Weights of a small transformer language model: 12 layers, 2 heads of 32.
Each number is 200 + 30 x the weight over its row's rms, rounded and kept within 0 to 999. Layers, rows and columns count from 0. The size before them is the row's rms in percent of the matrix's.

# layer 3 MLP down (transposed), 640x160, rms 0.0689, rows 488-509, columns 0-159
124,241,269,220,145,199,165,228,212,208,186,212,180,198,175,180,232,271,147,210,192,207,213,205,214,216,171,190,177,148,223,207,206,209,208,151,233,167,214,235,204,198,247,229,163,214,218,206,226,273,207,251,190,193,193,227,245,215,225,186,180,206,238,182,244,267,219,193,181,191,250,212,234,165,229,217,190,193,222,190,220,237,184,176,149,205,213,151,224,213,169,228,214,201,190,176,187,188,180,187,200,215,188,236,223,229,212,215,207,201,132,198,182,208,174,225,146,150,156,243,166,230,152,170,221,157,209,195,192,157,209,130,172,222,194,203,218,230,183,241,223,234,169,278,143,168,176,151,208,180,209,219,156,211,225,160,196,184,153,208,159
131,199,179,258,188,179,197,166,221,156,218,151,207,219,198,253,213,231,236,209,191,210,232,199,167,205,216,211,189,190,208,145,203,204,152,233,225,200,197,201,284,205,239,217,124,187,222,164,187,259,202,213,149,218,221,203,192,221,219,195,189,174,199,198,210,152,183,240,204,247,221,235,155,221,213,242,232,140,183,246,202,211,218,164,217,257,210,218,193,136,207,207,168,171,164,217,145,224,204,244,165,194,142,219,196,210,210,182,157,208,214,208,251,192,202,174,227,206,229,198,238,182,175,170,175,211,187,168,186,205,213,266,146,219,216,173,131,190,263,236,188,128,162,167,164,202,184,199,233,203,192,205,250,198,187,181,181,173,201,193,157
088,193,170,245,168,237,253,272,206,218,172,242,187,230,203,217,179,225,213,183,211,200,178,123,177,179,194,184,134,173,252,241,177,189,226,196,186,208,219,175,188,208,245,145,172,171,186,194,166,183,205,180,148,246,169,239,179,176,173,200,209,255,179,146,222,202,190,200,223,230,209,179,189,172,160,264,220,204,251,185,183,245,168,205,185,167,146,166,185,164,183,160,231,194,176,170,195,171,214,196,177,197,210,179,199,243,197,189,245,221,128,201,206,216,203,225,182,169,227,215,215,222,193,222,204,210,314,240,240,209,184,237,180,222,194,205,190,212,209,202,223,153,199,244,190,170,209,197,213,198,233,205,178,199,234,160,166,193,209,189,279
111,219,115,226,197,221,173,204,288,212,173,214,208,201,148,211,257,235,256,223,176,209,162,216,260,181,184,196,170,182,214,180,192,210,196,193,234,179,185,192,197,218,213,239,166,240,216,212,188,138,195,213,157,192,170,154,166,198,167,225,134,166,188,224,169,202,164,257,163,213,163,184,174,223,164,188,258,169,177,223,222,160,207,201,205,218,173,217,186,211,174,163,251,221,221,245,226,231,196,192,190,197,230,191,170,245,177,250,244,221,141,164,207,190,177,184,190,187,181,184,162,226,227,197,227,216,219,205,206,237,211,202,233,190,161,159,220,160,197,245,218,181,265,172,185,182,204,234,146,185,225,241,236,222,236,149,183,225,172,218,218
072,231,190,250,197,160,150,250,180,211,205,174,204,203,188,218,209,227,193,260,168,257,182,189,193,183,173,229,167,248,224,125,184,236,158,186,191,167,199,200,162,210,246,179,212,263,193,207,193,192,185,137,255,120,216,184,234,169,159,216,129,179,207,202,192,178,222,204,206,192,226,240,220,151,183,209,212,161,200,227,259,175,186,186,225,250,206,235,191,209,215,206,205,194,237,148,254,206,207,222,221,162,205,228,141,160,200,201,254,236,165,220,214,198,215,227,149,205,227,200,208,184,193,205,223,212,229,146,202,186,246,182,191,194,270,195,193,218,175,225,249,185,145,201,218,192,178,222,235,184,222,197,193,191,265,191,165,180,213,177,177
093,177,245,155,173,226,237,153,206,209,178,200,196,257,154,231,180,233,204,216,174,220,138,239,156,144,226,181,188,165,197,250,232,207,216,191,192,196,213,230,171,182,166,208,169,217,193,239,204,193,187,263,238,181,214,182,194,151,284,204,172,174,253,217,228,228,238,172,208,230,225,198,181,257,208,171,217,177,206,146,198,212,255,210,175,181,203,161,147,138,195,205,215,180,256,156,194,208,211,238,282,203,226,186,221,175,233,249,173,224,208,231,183,154,239,194,238,195,146,204,207,199,171,202,188,161,200,187,184,208,211,180,173,195,223,219,193,199,193,207,216,195,222,223,208,167,167,204,189,195,131,177,181,156,234,208,169,268,180,186,193
101,220,172,165,194,215,240,251,172,226,210,197,235,220,172,168,242,187,205,255,162,226,162,168,240,190,176,232,306,168,179,203,181,259,268,210,195,201,139,193,180,155,219,230,187,194,158,209,183,222,188,193,242,167,177,245,223,189,211,172,197,211,149,196,165,178,203,173,196,162,173,236,223,212,228,212,203,199,213,216,211,222,229,225,172,227,236,191,197,209,188,247,197,172,199,199,204,205,211,189,171,181,174,170,209,188,231,153,216,214,257,211,197,236,203,142,191,227,233,192,177,194,198,251,173,221,202,200,186,202,131,206,224,236,210,171,217,199,134,143,222,223,204,216,170,209,194,170,217,242,96,187,251,207,242,190,166,154,193,183,187
104,196,214,250,207,173,149,186,177,199,202,142,204,175,150,174,153,215,223,173,199,254,202,188,143,203,193,170,249,211,225,225,234,182,223,191,186,178,237,244,136,191,196,154,216,204,191,237,199,187,185,216,145,198,244,187,251,203,173,246,197,215,148,220,212,216,192,207,177,202,181,224,196,204,167,210,174,211,205,179,291,202,136,162,181,210,197,224,207,126,198,188,196,180,251,215,205,176,191,166,282,231,200,195,157,161,211,169,223,223,215,188,186,189,240,157,119,188,166,209,188,214,209,220,213,250,163,172,153,209,199,232,213,205,191,224,197,218,277,202,206,196,235,230,195,190,235,207,252,202,207,186,165,185,228,203,191,252,241,162,215
081,209,233,164,197,151,163,235,152,181,163,203,188,238,148,188,181,201,195,248,202,165,202,205,182,156,267,188,249,187,175,254,222,204,261,214,173,159,161,219,213,181,166,222,162,185,185,222,189,217,202,197,247,184,228,219,168,193,214,252,217,191,175,228,197,200,222,176,205,163,216,173,201,216,214,200,194,207,202,166,222,217,204,192,107,185,225,214,158,164,219,155,186,190,209,105,205,208,206,244,210,221,210,207,207,221,236,211,204,220,190,186,252,160,187,166,140,245,185,88,230,237,222,233,188,213,207,239,183,238,218,218,160,231,187,191,198,217,179,201,201,235,199,238,245,220,193,191,200,204,177,205,196,201,277,181,164,179,208,151,213
111,190,222,183,155,208,285,236,231,172,191,175,141,217,239,211,245,207,176,200,153,301,187,186,226,207,188,205,174,194,214,188,205,194,195,215,173,201,248,161,167,193,183,187,211,229,190,239,176,167,193,187,207,228,166,184,153,172,206,198,254,171,247,150,193,218,190,207,169,175,216,207,186,161,257,199,253,173,221,159,141,213,244,202,215,188,222,116,146,206,230,179,214,151,248,200,203,181,198,192,222,202,163,228,186,201,212,207,226,218,191,240,187,258,172,162,252,182,171,220,205,231,228,147,176,183,182,194,255,208,173,202,212,197,206,195,200,143,169,217,202,156,180,221,211,207,175,203,202,218,165,250,196,202,251,210,152,220,221,252,179
122,158,176,226,227,206,192,218,217,188,173,160,206,183,183,226,180,174,173,239,160,215,216,222,178,236,181,203,148,259,204,243,194,202,168,216,194,222,303,200,185,205,193,164,223,232,210,241,176,196,172,132,173,276,252,183,209,204,203,193,224,239,245,170,216,231,233,246,219,211,210,143,255,185,147,266,220,176,222,218,207,168,162,179,219,180,201,174,178,225,181,150,205,149,101,226,203,204,219,171,140,196,245,224,185,174,219,187,209,220,230,199,227,190,218,227,147,229,237,239,215,193,161,203,193,212,193,195,247,195,202,199,195,177,156,192,217,180,156,185,178,206,242,217,153,167,198,205,212,193,210,171,223,243,222,219,230,205,213,207,198
098,198,188,244,174,185,225,197,214,208,194,161,192,207,227,198,150,221,207,198,227,185,249,234,184,203,234,171,144,238,188,191,215,247,218,171,292,222,134,212,212,217,200,172,191,166,203,147,220,233,158,207,169,174,226,244,192,188,210,205,218,168,194,159,215,258,227,178,187,196,186,137,231,213,176,208,146,203,222,187,154,152,221,213,249,142,220,226,225,185,190,248,138,145,200,234,210,212,232,156,152,228,216,231,183,180,182,201,214,221,203,157,199,167,233,228,199,236,175,237,181,190,187,224,226,209,245,243,228,161,171,168,172,203,194,178,209,206,231,150,159,215,208,195,203,193,219,151,244,197,198,232,192,214,175,268,162,248,232,174,163
122,140,224,198,184,241,186,203,190,237,206,131,234,222,181,216,250,145,169,183,213,203,233,201,119,210,165,180,235,216,234,174,225,175,212,179,233,179,177,216,198,212,179,199,171,245,226,203,188,190,214,153,218,217,204,232,199,202,159,227,157,197,190,173,195,139,189,212,234,170,225,179,222,213,234,242,212,222,224,248,174,173,241,202,169,160,177,185,186,155,184,148,193,240,142,184,222,266,236,209,178,164,197,191,207,222,196,236,234,197,171,226,212,188,174,178,198,177,175,207,242,204,179,253,225,136,202,207,145,172,250,177,192,192,183,126,149,252,192,182,194,199,230,225,212,202,235,247,207,201,211,143,242,197,220,217,176,191,241,233,250
108,225,211,161,233,274,216,203,198,227,212,136,188,174,154,238,216,215,209,177,183,230,181,178,169,166,213,231,153,206,225,207,209,162,189,212,224,208,219,229,185,180,167,212,200,188,203,197,225,222,227,192,234,219,183,240,188,168,149,208,259,187,178,207,208,211,256,193,241,198,183,235,221,251,120,228,167,160,230,207,196,234,159,143,267,140,191,125,197,221,212,148,202,232,200,150,195,201,186,163,257,196,251,214,191,156,214,148,162,232,182,203,167,194,187,203,154,249,186,180,151,176,121,219,236,219,228,195,208,160,239,183,211,224,239,202,234,215,236,199,167,188,215,187,228,194,208,211,186,205,182,201,208,180,242,225,200,171,205,169,198
108,200,215,193,206,234,223,186,196,206,229,224,120,245,252,265,207,187,178,221,141,215,165,205,194,195,223,229,136,196,153,257,211,229,179,191,198,195,219,217,210,206,188,147,190,254,230,187,205,215,166,235,199,136,179,189,206,248,209,190,206,268,195,250,176,158,228,148,223,218,186,218,182,218,176,209,210,196,209,193,135,149,150,134,186,192,227,211,170,172,187,253,219,231,154,233,223,216,209,213,160,201,190,214,218,204,229,197,228,188,200,211,194,206,196,178,210,164,141,262,196,234,172,162,225,224,189,190,233,172,210,192,207,167,154,233,178,187,155,192,223,160,207,192,220,183,244,225,146,183,215,146,236,175,263,209,243,182,191,207,217
123,128,192,203,151,205,218,258,183,132,208,192,235,130,264,189,169,225,242,151,224,218,241,175,180,219,185,199,202,189,197,199,198,190,214,205,210,251,163,203,231,179,198,125,199,171,238,186,184,212,200,226,188,183,170,210,122,221,147,138,209,141,221,176,217,243,212,231,224,178,218,194,153,190,223,218,215,221,203,206,203,166,216,272,193,231,175,193,225,243,195,183,236,193,198,165,215,175,224,194,193,192,227,183,184,234,199,225,184,243,234,228,192,229,220,221,183,191,213,167,204,202,195,192,220,173,257,265,181,160,236,179,168,162,203,213,241,279,148,228,197,148,210,218,196,181,185,181,231,204,236,189,211,242,175,199,166,196,227,199,162
108,215,215,180,163,173,224,260,183,218,213,215,176,178,224,213,221,185,171,173,187,186,243,212,151,218,218,212,204,127,242,239,195,212,182,177,130,189,196,225,199,198,182,178,210,172,195,225,174,183,219,236,141,194,166,189,268,215,214,186,262,201,184,198,207,190,206,177,216,205,231,178,213,171,246,134,215,200,213,249,189,212,224,238,154,223,244,255,173,217,218,155,254,186,186,183,196,203,219,180,183,201,211,264,199,183,215,181,215,155,195,174,221,145,245,247,215,225,200,185,210,162,163,206,181,180,154,244,221,130,173,203,228,183,275,177,200,220,264,182,145,222,217,191,186,176,192,224,205,200,156,243,266,168,158,193,196,187,242,203,188
106,204,178,131,259,283,210,141,188,139,207,169,209,199,253,189,218,260,156,197,132,168,203,209,156,163,209,194,146,204,185,238,164,174,194,206,176,224,164,200,165,191,218,180,204,226,223,213,179,202,215,163,236,223,159,204,185,226,206,212,223,159,205,164,157,194,209,212,128,206,238,225,220,210,224,202,209,211,228,228,181,195,211,210,212,205,168,232,223,182,171,199,164,113,202,237,198,276,225,184,229,167,150,220,183,198,183,193,242,214,250,202,181,206,216,182,219,208,249,191,244,233,164,174,224,256,237,247,231,137,194,202,187,219,223,140,208,186,201,221,211,244,230,232,200,183,193,188,188,213,206,203,202,169,200,218,244,181,207,179,208
063,224,180,190,213,256,195,184,228,205,198,174,146,243,216,215,174,214,226,189,207,165,174,180,244,236,201,244,135,200,238,236,209,203,201,256,203,182,187,218,172,145,206,220,200,200,212,200,203,178,211,199,225,140,195,197,182,278,202,162,166,202,167,185,237,177,156,202,164,203,154,203,194,166,212,249,233,229,253,274,210,157,189,210,189,231,215,195,263,176,181,205,184,181,183,206,178,185,212,207,231,197,184,191,209,171,204,227,155,235,158,243,188,198,236,173,212,196,169,184,202,216,209,203,194,156,174,208,176,189,179,281,167,218,177,152,181,228,169,304,210,186,197,220,175,169,209,218,219,195,232,135,185,189,230,188,164,193,196,293,215
115,227,191,215,224,293,191,234,176,190,190,212,195,188,245,182,159,184,211,190,225,215,217,196,208,251,194,156,228,239,169,217,181,228,180,189,186,225,218,190,225,217,183,179,168,217,187,157,209,187,205,159,254,220,200,212,168,173,182,204,185,166,173,139,172,172,263,185,241,232,178,162,202,197,250,149,199,237,223,175,231,233,147,167,204,193,192,245,203,151,206,196,183,151,154,211,187,182,224,208,203,181,152,229,163,228,235,198,173,207,178,195,178,212,247,221,176,182,192,193,170,233,153,255,127,159,220,256,201,236,155,185,211,220,237,210,218,222,204,226,151,196,205,147,244,230,221,177,262,188,223,141,181,233,212,192,191,163,222,205,264
095,227,160,130,212,229,231,251,250,217,192,218,159,216,213,170,237,220,207,184,166,172,196,232,204,171,205,221,195,217,156,203,238,208,245,193,234,212,192,209,183,193,218,201,216,237,221,181,200,164,214,227,179,203,169,198,129,149,192,204,173,227,218,199,154,162,188,216,259,220,152,181,169,138,222,174,175,166,240,135,173,187,144,209,257,257,181,201,171,232,202,208,195,146,168,131,202,214,249,175,243,177,176,159,244,189,207,178,194,221,223,195,162,231,204,258,235,204,140,226,171,197,208,230,234,229,180,190,226,215,212,174,261,218,239,166,217,188,212,210,186,227,162,227,184,184,195,181,201,214,170,263,241,175,203,191,196,180,214,239,170
146,186,177,192,177,220,196,174,248,183,249,208,256,225,154,263,204,244,199,225,181,195,199,235,231,211,189,229,137,238,159,230,217,182,160,192,214,185,192,230,240,214,216,234,213,216,127,221,129,207,186,193,235,173,249,218,208,234,185,206,175,246,221,233,188,221,204,214,242,227,193,196,242,148,182,192,239,195,218,223,204,143,211,186,196,197,183,217,218,211,186,157,178,198,142,194,169,210,206,244,156,213,212,228,186,140,197,175,180,169,208,169,189,241,263,214,153,241,243,198,162,191,158,202,166,162,156,184,255,228,211,219,164,151,186,196,204,190,183,207,206,157,182,232,177,178,198,202,155,206,229,154,212,181,241,204,255,157,133,216,186
# layer 3 MLP up, 640x160, rms 0.0966, rows 489-510, columns 0-159
114,203,215,232,218,209,196,158,166,184,185,256,213,202,186,177,193,230,246,174,248,166,173,245,269,184,229,214,183,243,139,182,192,224,194,158,182,245,229,224,235,206,153,190,220,204,160,192,188,204,174,220,184,247,216,163,136,252,183,215,179,162,193,200,208,191,171,251,220,193,223,182,202,206,186,189,174,143,211,185,241,199,165,199,153,198,165,210,200,166,188,226,181,100,228,170,205,211,187,141,171,183,191,209,149,178,160,205,326,187,178,201,153,209,212,194,218,158,259,217,186,215,216,207,183,173,212,180,210,203,223,202,212,188,180,230,211,141,223,244,210,243,186,252,182,219,156,170,211,197,207,214,188,190,216,232,202,219,217,203,213
099,154,204,201,216,198,201,172,216,228,219,214,183,182,248,250,176,245,175,268,220,158,204,197,210,203,216,237,191,140,170,203,250,195,182,194,218,180,199,217,184,182,246,187,195,231,245,235,228,191,189,145,243,197,200,175,189,253,203,229,146,138,199,181,196,235,160,183,154,192,187,268,223,210,190,178,190,210,215,241,266,146,266,215,256,175,186,213,279,218,182,188,149,202,173,250,179,168,207,223,236,202,205,254,188,199,207,228,217,198,160,198,124,224,217,199,191,193,197,197,204,168,230,196,229,244,200,172,187,168,192,183,209,158,187,186,215,204,176,188,171,177,154,187,174,225,177,169,219,200,248,158,219,202,129,192,244,173,177,209,225
100,178,180,250,187,202,160,202,233,218,182,200,214,166,175,175,213,210,275,202,191,201,160,201,231,160,210,178,164,219,182,184,219,220,185,146,236,154,214,231,222,194,198,205,214,204,177,172,214,154,198,240,158,220,196,168,243,170,235,191,133,158,182,196,166,179,149,254,153,251,193,228,216,180,160,206,233,178,157,129,258,159,191,227,191,195,232,203,216,186,163,179,216,189,171,258,199,184,211,194,196,232,215,172,231,201,205,148,250,229,185,176,202,214,228,202,176,265,203,249,207,194,169,182,223,235,177,183,197,253,181,214,190,206,201,193,275,230,246,236,206,177,176,189,238,180,186,167,136,167,208,229,221,245,198,186,171,248,144,211,180
111,182,201,167,164,182,148,205,141,188,241,219,207,200,174,198,251,205,225,232,207,165,249,227,241,170,170,187,160,198,207,196,248,183,164,172,219,197,203,212,211,213,159,265,243,208,151,217,169,150,186,192,148,186,199,152,192,222,222,177,131,198,247,156,218,225,146,255,206,199,205,199,193,183,191,197,226,178,190,147,205,138,198,193,176,185,172,247,234,210,208,265,245,164,186,202,188,157,216,182,162,207,221,197,182,137,147,196,256,219,169,190,168,184,245,207,178,238,212,207,190,158,211,227,224,191,177,189,153,218,248,193,173,187,194,180,215,190,223,237,225,256,159,187,190,203,184,187,220,179,241,193,217,239,183,195,245,231,160,268,199
091,131,174,216,169,184,146,196,214,185,200,171,208,218,191,215,276,201,232,182,197,180,182,207,225,203,160,210,127,259,201,186,287,175,147,185,209,188,203,238,263,175,201,183,243,239,163,184,182,162,228,216,157,150,200,169,209,199,264,184,196,181,245,226,211,211,161,202,153,252,189,256,176,176,156,210,205,145,222,227,238,157,231,213,219,201,163,181,235,217,139,215,232,195,192,217,179,254,188,169,194,250,248,180,166,214,211,197,215,194,165,162,167,225,243,189,225,216,191,205,179,200,183,234,258,195,205,202,224,213,205,187,173,194,181,183,184,204,223,192,205,209,152,200,183,247,157,221,188,206,206,178,209,196,145,221,160,206,185,248,181
094,171,139,194,209,221,214,238,201,143,190,219,200,115,194,169,187,180,180,240,281,215,158,212,236,189,131,215,209,225,182,206,215,158,241,213,223,175,242,189,233,197,167,192,198,185,166,199,195,185,159,167,209,195,209,140,192,243,224,189,206,179,218,187,154,199,215,216,179,219,202,191,161,220,232,262,262,167,231,175,238,207,192,211,170,131,232,199,196,235,191,220,199,151,218,168,212,215,213,208,129,238,226,194,221,174,193,253,213,219,175,195,197,169,235,196,236,164,233,193,240,209,195,189,258,145,177,236,141,182,221,146,259,178,157,196,214,208,208,205,226,207,174,151,218,226,166,162,193,213,182,198,247,219,169,184,207,173,215,195,207
096,121,174,234,198,253,164,275,190,206,175,207,207,194,184,200,199,183,217,223,177,175,174,224,222,211,141,242,172,246,187,249,168,202,196,217,199,260,208,200,238,192,188,200,240,238,160,169,177,202,240,135,135,238,184,164,223,188,249,196,176,192,221,160,164,187,152,231,193,237,186,182,261,194,205,223,218,177,220,161,174,229,205,221,184,202,212,185,196,242,219,255,204,197,198,253,166,231,273,170,179,223,214,162,226,214,193,222,255,142,187,195,166,218,198,165,231,241,250,230,210,193,181,200,258,218,206,184,176,192,164,192,229,177,238,162,175,176,172,209,164,198,177,185,185,197,196,221,219,193,149,226,218,194,177,157,195,204,232,201,138
093,158,205,247,188,131,188,234,148,150,197,223,233,220,208,275,257,190,216,225,216,189,191,201,204,207,196,266,149,265,229,207,246,161,170,180,184,209,241,217,220,187,183,205,204,183,137,193,132,164,191,145,196,224,220,180,175,234,219,266,195,151,197,210,174,242,208,186,189,244,181,199,159,161,237,236,208,188,214,225,249,179,206,203,220,179,127,188,222,218,167,195,195,176,157,218,181,227,183,186,162,243,182,160,161,234,202,237,206,216,175,154,199,225,233,153,204,225,196,182,181,205,213,224,261,194,173,201,213,224,190,151,209,172,168,178,210,163,158,197,190,205,153,194,179,211,226,204,181,221,219,202,215,215,152,202,250,193,233,239,189
101,198,190,209,182,209,180,183,223,235,221,181,226,209,199,202,224,233,199,203,165,174,193,223,202,215,199,209,178,197,199,196,234,214,197,199,227,200,207,204,276,193,228,166,209,243,210,178,208,173,219,246,149,210,185,204,199,207,217,190,110,168,229,170,207,235,173,196,132,271,165,190,244,229,134,216,207,219,192,228,241,77,191,195,171,169,215,199,195,190,194,200,184,203,167,298,172,207,185,186,204,196,239,205,178,234,204,259,256,186,164,157,154,160,197,168,219,233,228,178,186,173,143,156,239,231,199,183,213,229,221,199,221,208,241,179,201,198,202,186,180,212,206,234,181,199,167,132,204,197,231,185,213,200,169,216,200,239,147,227,154
127,181,207,226,210,174,164,190,187,167,221,210,211,176,158,187,208,197,203,261,275,168,196,237,304,164,189,213,170,254,171,184,240,179,171,168,250,215,243,201,209,208,165,212,213,246,210,218,193,145,176,191,161,193,213,173,169,240,221,188,163,201,207,201,186,249,160,216,186,203,226,207,187,128,181,210,203,190,229,138,221,172,204,209,199,173,155,242,224,217,211,280,189,185,165,216,209,162,207,180,155,204,193,195,210,170,156,174,239,193,191,169,225,165,230,180,181,201,233,248,172,152,212,200,241,212,167,202,159,260,205,176,157,178,195,196,225,168,201,216,219,228,171,233,199,208,201,162,193,196,228,205,240,252,170,177,271,197,169,238,180
099,218,273,250,176,130,184,227,209,192,180,212,203,225,200,222,197,153,240,177,194,154,158,228,224,157,169,232,188,183,222,177,192,191,195,222,173,192,199,194,177,231,178,217,257,199,150,279,182,191,169,229,145,222,216,241,222,212,210,158,208,208,168,180,145,220,189,200,205,179,197,171,181,164,245,227,174,183,203,160,166,228,201,205,180,232,200,222,191,122,201,219,203,180,224,185,176,178,194,189,201,232,216,161,184,172,198,212,178,209,190,245,253,263,200,132,221,186,223,180,177,167,208,234,199,179,228,227,214,197,230,191,218,176,228,221,242,200,204,223,298,272,204,206,186,197,241,198,160,158,183,206,123,205,239,222,180,211,187,203,168
100,191,194,200,182,200,170,234,187,282,208,222,215,245,188,197,182,177,249,230,173,153,180,215,254,207,208,244,166,245,174,206,200,214,147,200,241,170,195,227,186,224,196,184,228,170,244,236,186,216,160,226,240,246,159,193,179,183,189,253,182,158,168,218,140,182,142,265,117,229,196,207,236,142,161,178,210,190,192,189,273,204,186,179,154,201,192,251,258,173,157,178,219,217,231,188,211,205,207,143,200,251,250,209,183,182,191,183,216,229,157,222,236,209,221,208,193,207,201,243,176,160,201,268,226,229,200,164,182,200,200,229,180,163,225,227,218,202,156,213,195,172,218,223,185,210,191,168,184,192,172,167,169,209,217,194,224,164,195,210,184
097,219,203,203,181,189,204,205,136,236,210,263,192,148,272,181,236,202,175,235,205,169,173,199,199,193,200,172,192,241,209,175,197,209,185,204,216,155,220,170,191,207,149,227,182,159,186,168,212,113,194,150,203,204,198,140,172,213,207,180,162,176,184,143,163,250,203,186,199,238,214,192,195,236,240,192,210,227,211,222,221,198,242,271,151,183,224,185,190,192,176,231,224,194,217,180,206,177,193,178,201,180,206,179,203,231,176,260,225,221,145,155,209,245,192,171,245,284,209,214,189,220,222,153,203,190,195,184,179,233,202,160,272,152,158,235,205,190,210,224,226,207,220,125,210,231,189,195,164,194,183,197,176,226,186,185,187,282,207,212,197
092,165,193,184,182,182,239,167,168,185,215,209,181,225,176,223,179,202,209,232,207,190,167,211,200,184,228,218,184,192,186,147,228,157,202,210,151,191,269,239,206,189,186,253,237,220,206,248,240,201,147,197,158,184,223,183,177,197,225,212,188,162,254,224,241,272,170,213,209,145,188,211,179,175,212,212,243,168,266,230,217,200,213,197,212,244,187,189,208,238,171,171,137,174,156,198,146,210,186,181,202,249,196,208,198,81,194,214,221,212,195,188,173,191,216,229,223,210,233,226,186,153,188,170,186,194,231,245,211,171,183,194,251,165,171,216,196,211,214,200,211,218,224,226,149,194,123,250,190,195,201,165,206,224,154,255,176,241,194,234,198
122,144,137,173,241,199,160,212,214,175,207,244,224,126,245,221,226,220,201,192,214,193,249,217,249,178,195,187,175,203,162,156,207,189,210,210,211,176,200,185,221,188,153,191,235,242,189,164,174,172,211,208,159,185,269,181,254,235,230,184,174,178,199,183,184,195,141,198,207,209,182,255,204,224,194,208,181,157,204,164,232,128,201,243,222,155,232,238,215,221,232,239,167,225,163,188,186,195,289,194,137,189,198,175,229,201,209,212,204,173,166,199,187,198,205,236,195,247,227,191,187,124,181,217,268,245,218,191,204,172,206,218,260,197,141,182,245,188,203,200,187,182,201,177,225,241,187,198,216,167,211,217,221,227,185,181,221,229,177,210,239
105,186,234,225,204,225,154,191,195,268,227,167,200,166,232,162,194,151,206,266,215,152,195,212,221,133,155,203,183,200,167,191,185,209,207,212,251,182,225,258,204,207,166,247,220,193,214,250,281,214,153,235,215,167,228,194,190,215,246,190,215,164,222,234,130,199,172,221,156,194,193,206,198,172,167,152,180,216,149,196,260,219,216,246,220,199,176,195,243,188,168,185,223,217,242,169,218,252,182,158,228,205,195,204,213,164,186,190,238,201,231,195,194,278,185,127,182,209,138,200,186,205,239,211,199,212,195,138,184,237,223,207,174,206,177,189,227,173,181,199,192,207,197,158,190,231,155,162,163,192,212,225,181,186,171,187,218,201,216,235,205
102,228,180,203,173,186,138,179,214,193,215,204,195,180,242,220,239,198,191,173,190,140,180,258,205,153,165,176,203,218,137,175,220,192,162,118,169,179,204,166,219,217,211,162,235,183,212,178,187,177,169,231,171,227,187,146,184,203,169,157,176,254,167,168,236,190,185,226,206,221,252,232,247,196,159,158,182,189,180,186,191,214,190,194,180,173,202,250,192,190,167,249,206,199,209,216,210,217,239,219,154,210,254,242,182,242,190,257,218,293,182,180,220,238,200,191,183,218,262,240,217,173,187,238,227,194,187,178,211,172,227,200,231,202,250,214,194,159,223,230,223,184,182,221,175,216,206,183,198,203,240,184,247,241,193,231,193,213,215,191,110
070,205,155,183,194,168,231,201,175,235,176,238,202,174,195,188,193,219,202,211,203,207,254,202,167,215,243,187,214,183,204,176,213,180,245,198,230,203,157,165,205,208,186,153,266,194,201,210,169,229,194,179,232,211,219,183,133,218,198,169,213,191,194,175,162,194,191,175,238,153,245,166,243,182,189,179,192,246,151,136,181,192,251,172,180,206,181,196,213,164,221,207,199,188,237,253,212,163,214,199,201,170,186,228,221,152,166,228,250,196,208,223,206,157,193,183,216,178,264,214,241,196,136,259,191,255,189,206,177,237,188,159,235,166,237,222,264,164,215,203,219,245,141,198,250,203,197,174,224,162,172,220,236,215,171,172,251,278,159,203,177
098,194,247,159,147,177,202,181,203,210,185,185,229,217,235,190,190,167,261,207,142,187,192,196,187,208,171,260,141,211,219,203,223,133,180,207,189,206,214,212,212,189,176,263,194,245,230,246,228,227,198,171,202,178,224,187,221,162,229,223,187,174,191,219,225,217,134,186,172,229,207,211,207,172,252,145,218,211,238,231,213,174,215,243,217,199,190,207,184,211,211,210,229,197,154,228,205,215,205,172,217,260,151,228,224,197,218,206,155,207,210,185,242,188,226,193,247,218,180,225,192,136,240,229,162,184,216,196,203,190,197,160,202,176,166,179,176,177,238,200,290,186,205,156,184,197,266,215,174,143,201,154,238,205,152,191,228,258,138,240,194
104,240,164,207,187,160,142,226,217,255,214,173,223,129,221,207,230,198,195,207,201,144,211,194,219,212,184,216,188,236,184,179,192,177,158,126,226,175,235,181,261,239,224,193,173,188,160,208,168,195,183,212,216,212,191,182,194,255,199,196,168,218,136,178,144,185,185,198,188,227,175,270,208,196,163,242,189,181,193,247,167,188,207,141,200,168,178,254,285,180,187,235,211,240,204,178,180,213,176,192,188,194,268,201,183,216,191,231,193,209,219,163,151,205,183,215,202,185,221,227,152,177,218,240,203,234,188,134,187,188,286,219,238,200,231,202,222,178,156,207,205,246,204,196,181,211,230,220,250,189,163,157,185,225,176,202,231,225,213,188,184
110,147,185,212,196,188,214,253,193,223,220,187,236,203,160,162,205,169,224,223,241,191,181,230,248,171,152,205,166,187,182,161,213,168,171,229,217,224,248,213,204,211,187,195,232,229,192,205,234,183,202,270,174,236,218,201,169,203,248,188,192,180,226,133,167,237,147,240,170,199,203,198,170,182,141,239,215,208,199,173,199,183,209,209,172,175,148,212,241,208,198,233,221,179,157,243,152,208,230,178,147,208,198,171,219,199,155,185,258,179,183,165,211,181,235,210,231,214,242,223,133,166,183,184,232,250,187,246,175,240,211,170,217,185,237,168,224,183,209,198,241,209,198,200,168,193,131,178,203,185,197,182,243,271,167,216,204,243,188,273,170
087,207,201,215,196,222,146,243,152,189,186,286,227,198,204,228,226,152,248,223,237,192,179,210,186,241,190,208,179,263,178,164,180,191,216,191,183,253,198,173,217,169,209,201,191,228,147,188,181,176,168,139,189,167,199,184,193,202,236,177,199,193,172,188,176,230,192,197,240,222,236,240,186,147,226,161,227,195,201,83,176,212,175,256,207,216,207,176,193,215,213,263,258,210,212,168,201,173,191,182,196,212,179,179,196,188,168,254,223,203,192,133,186,188,211,185,218,239,239,225,215,209,204,218,176,183,233,189,156,241,215,184,241,187,220,205,205,138,230,263,208,191,155,158,223,225,165,212,183,196,167,240,208,193,174,234,196,246,196,234,158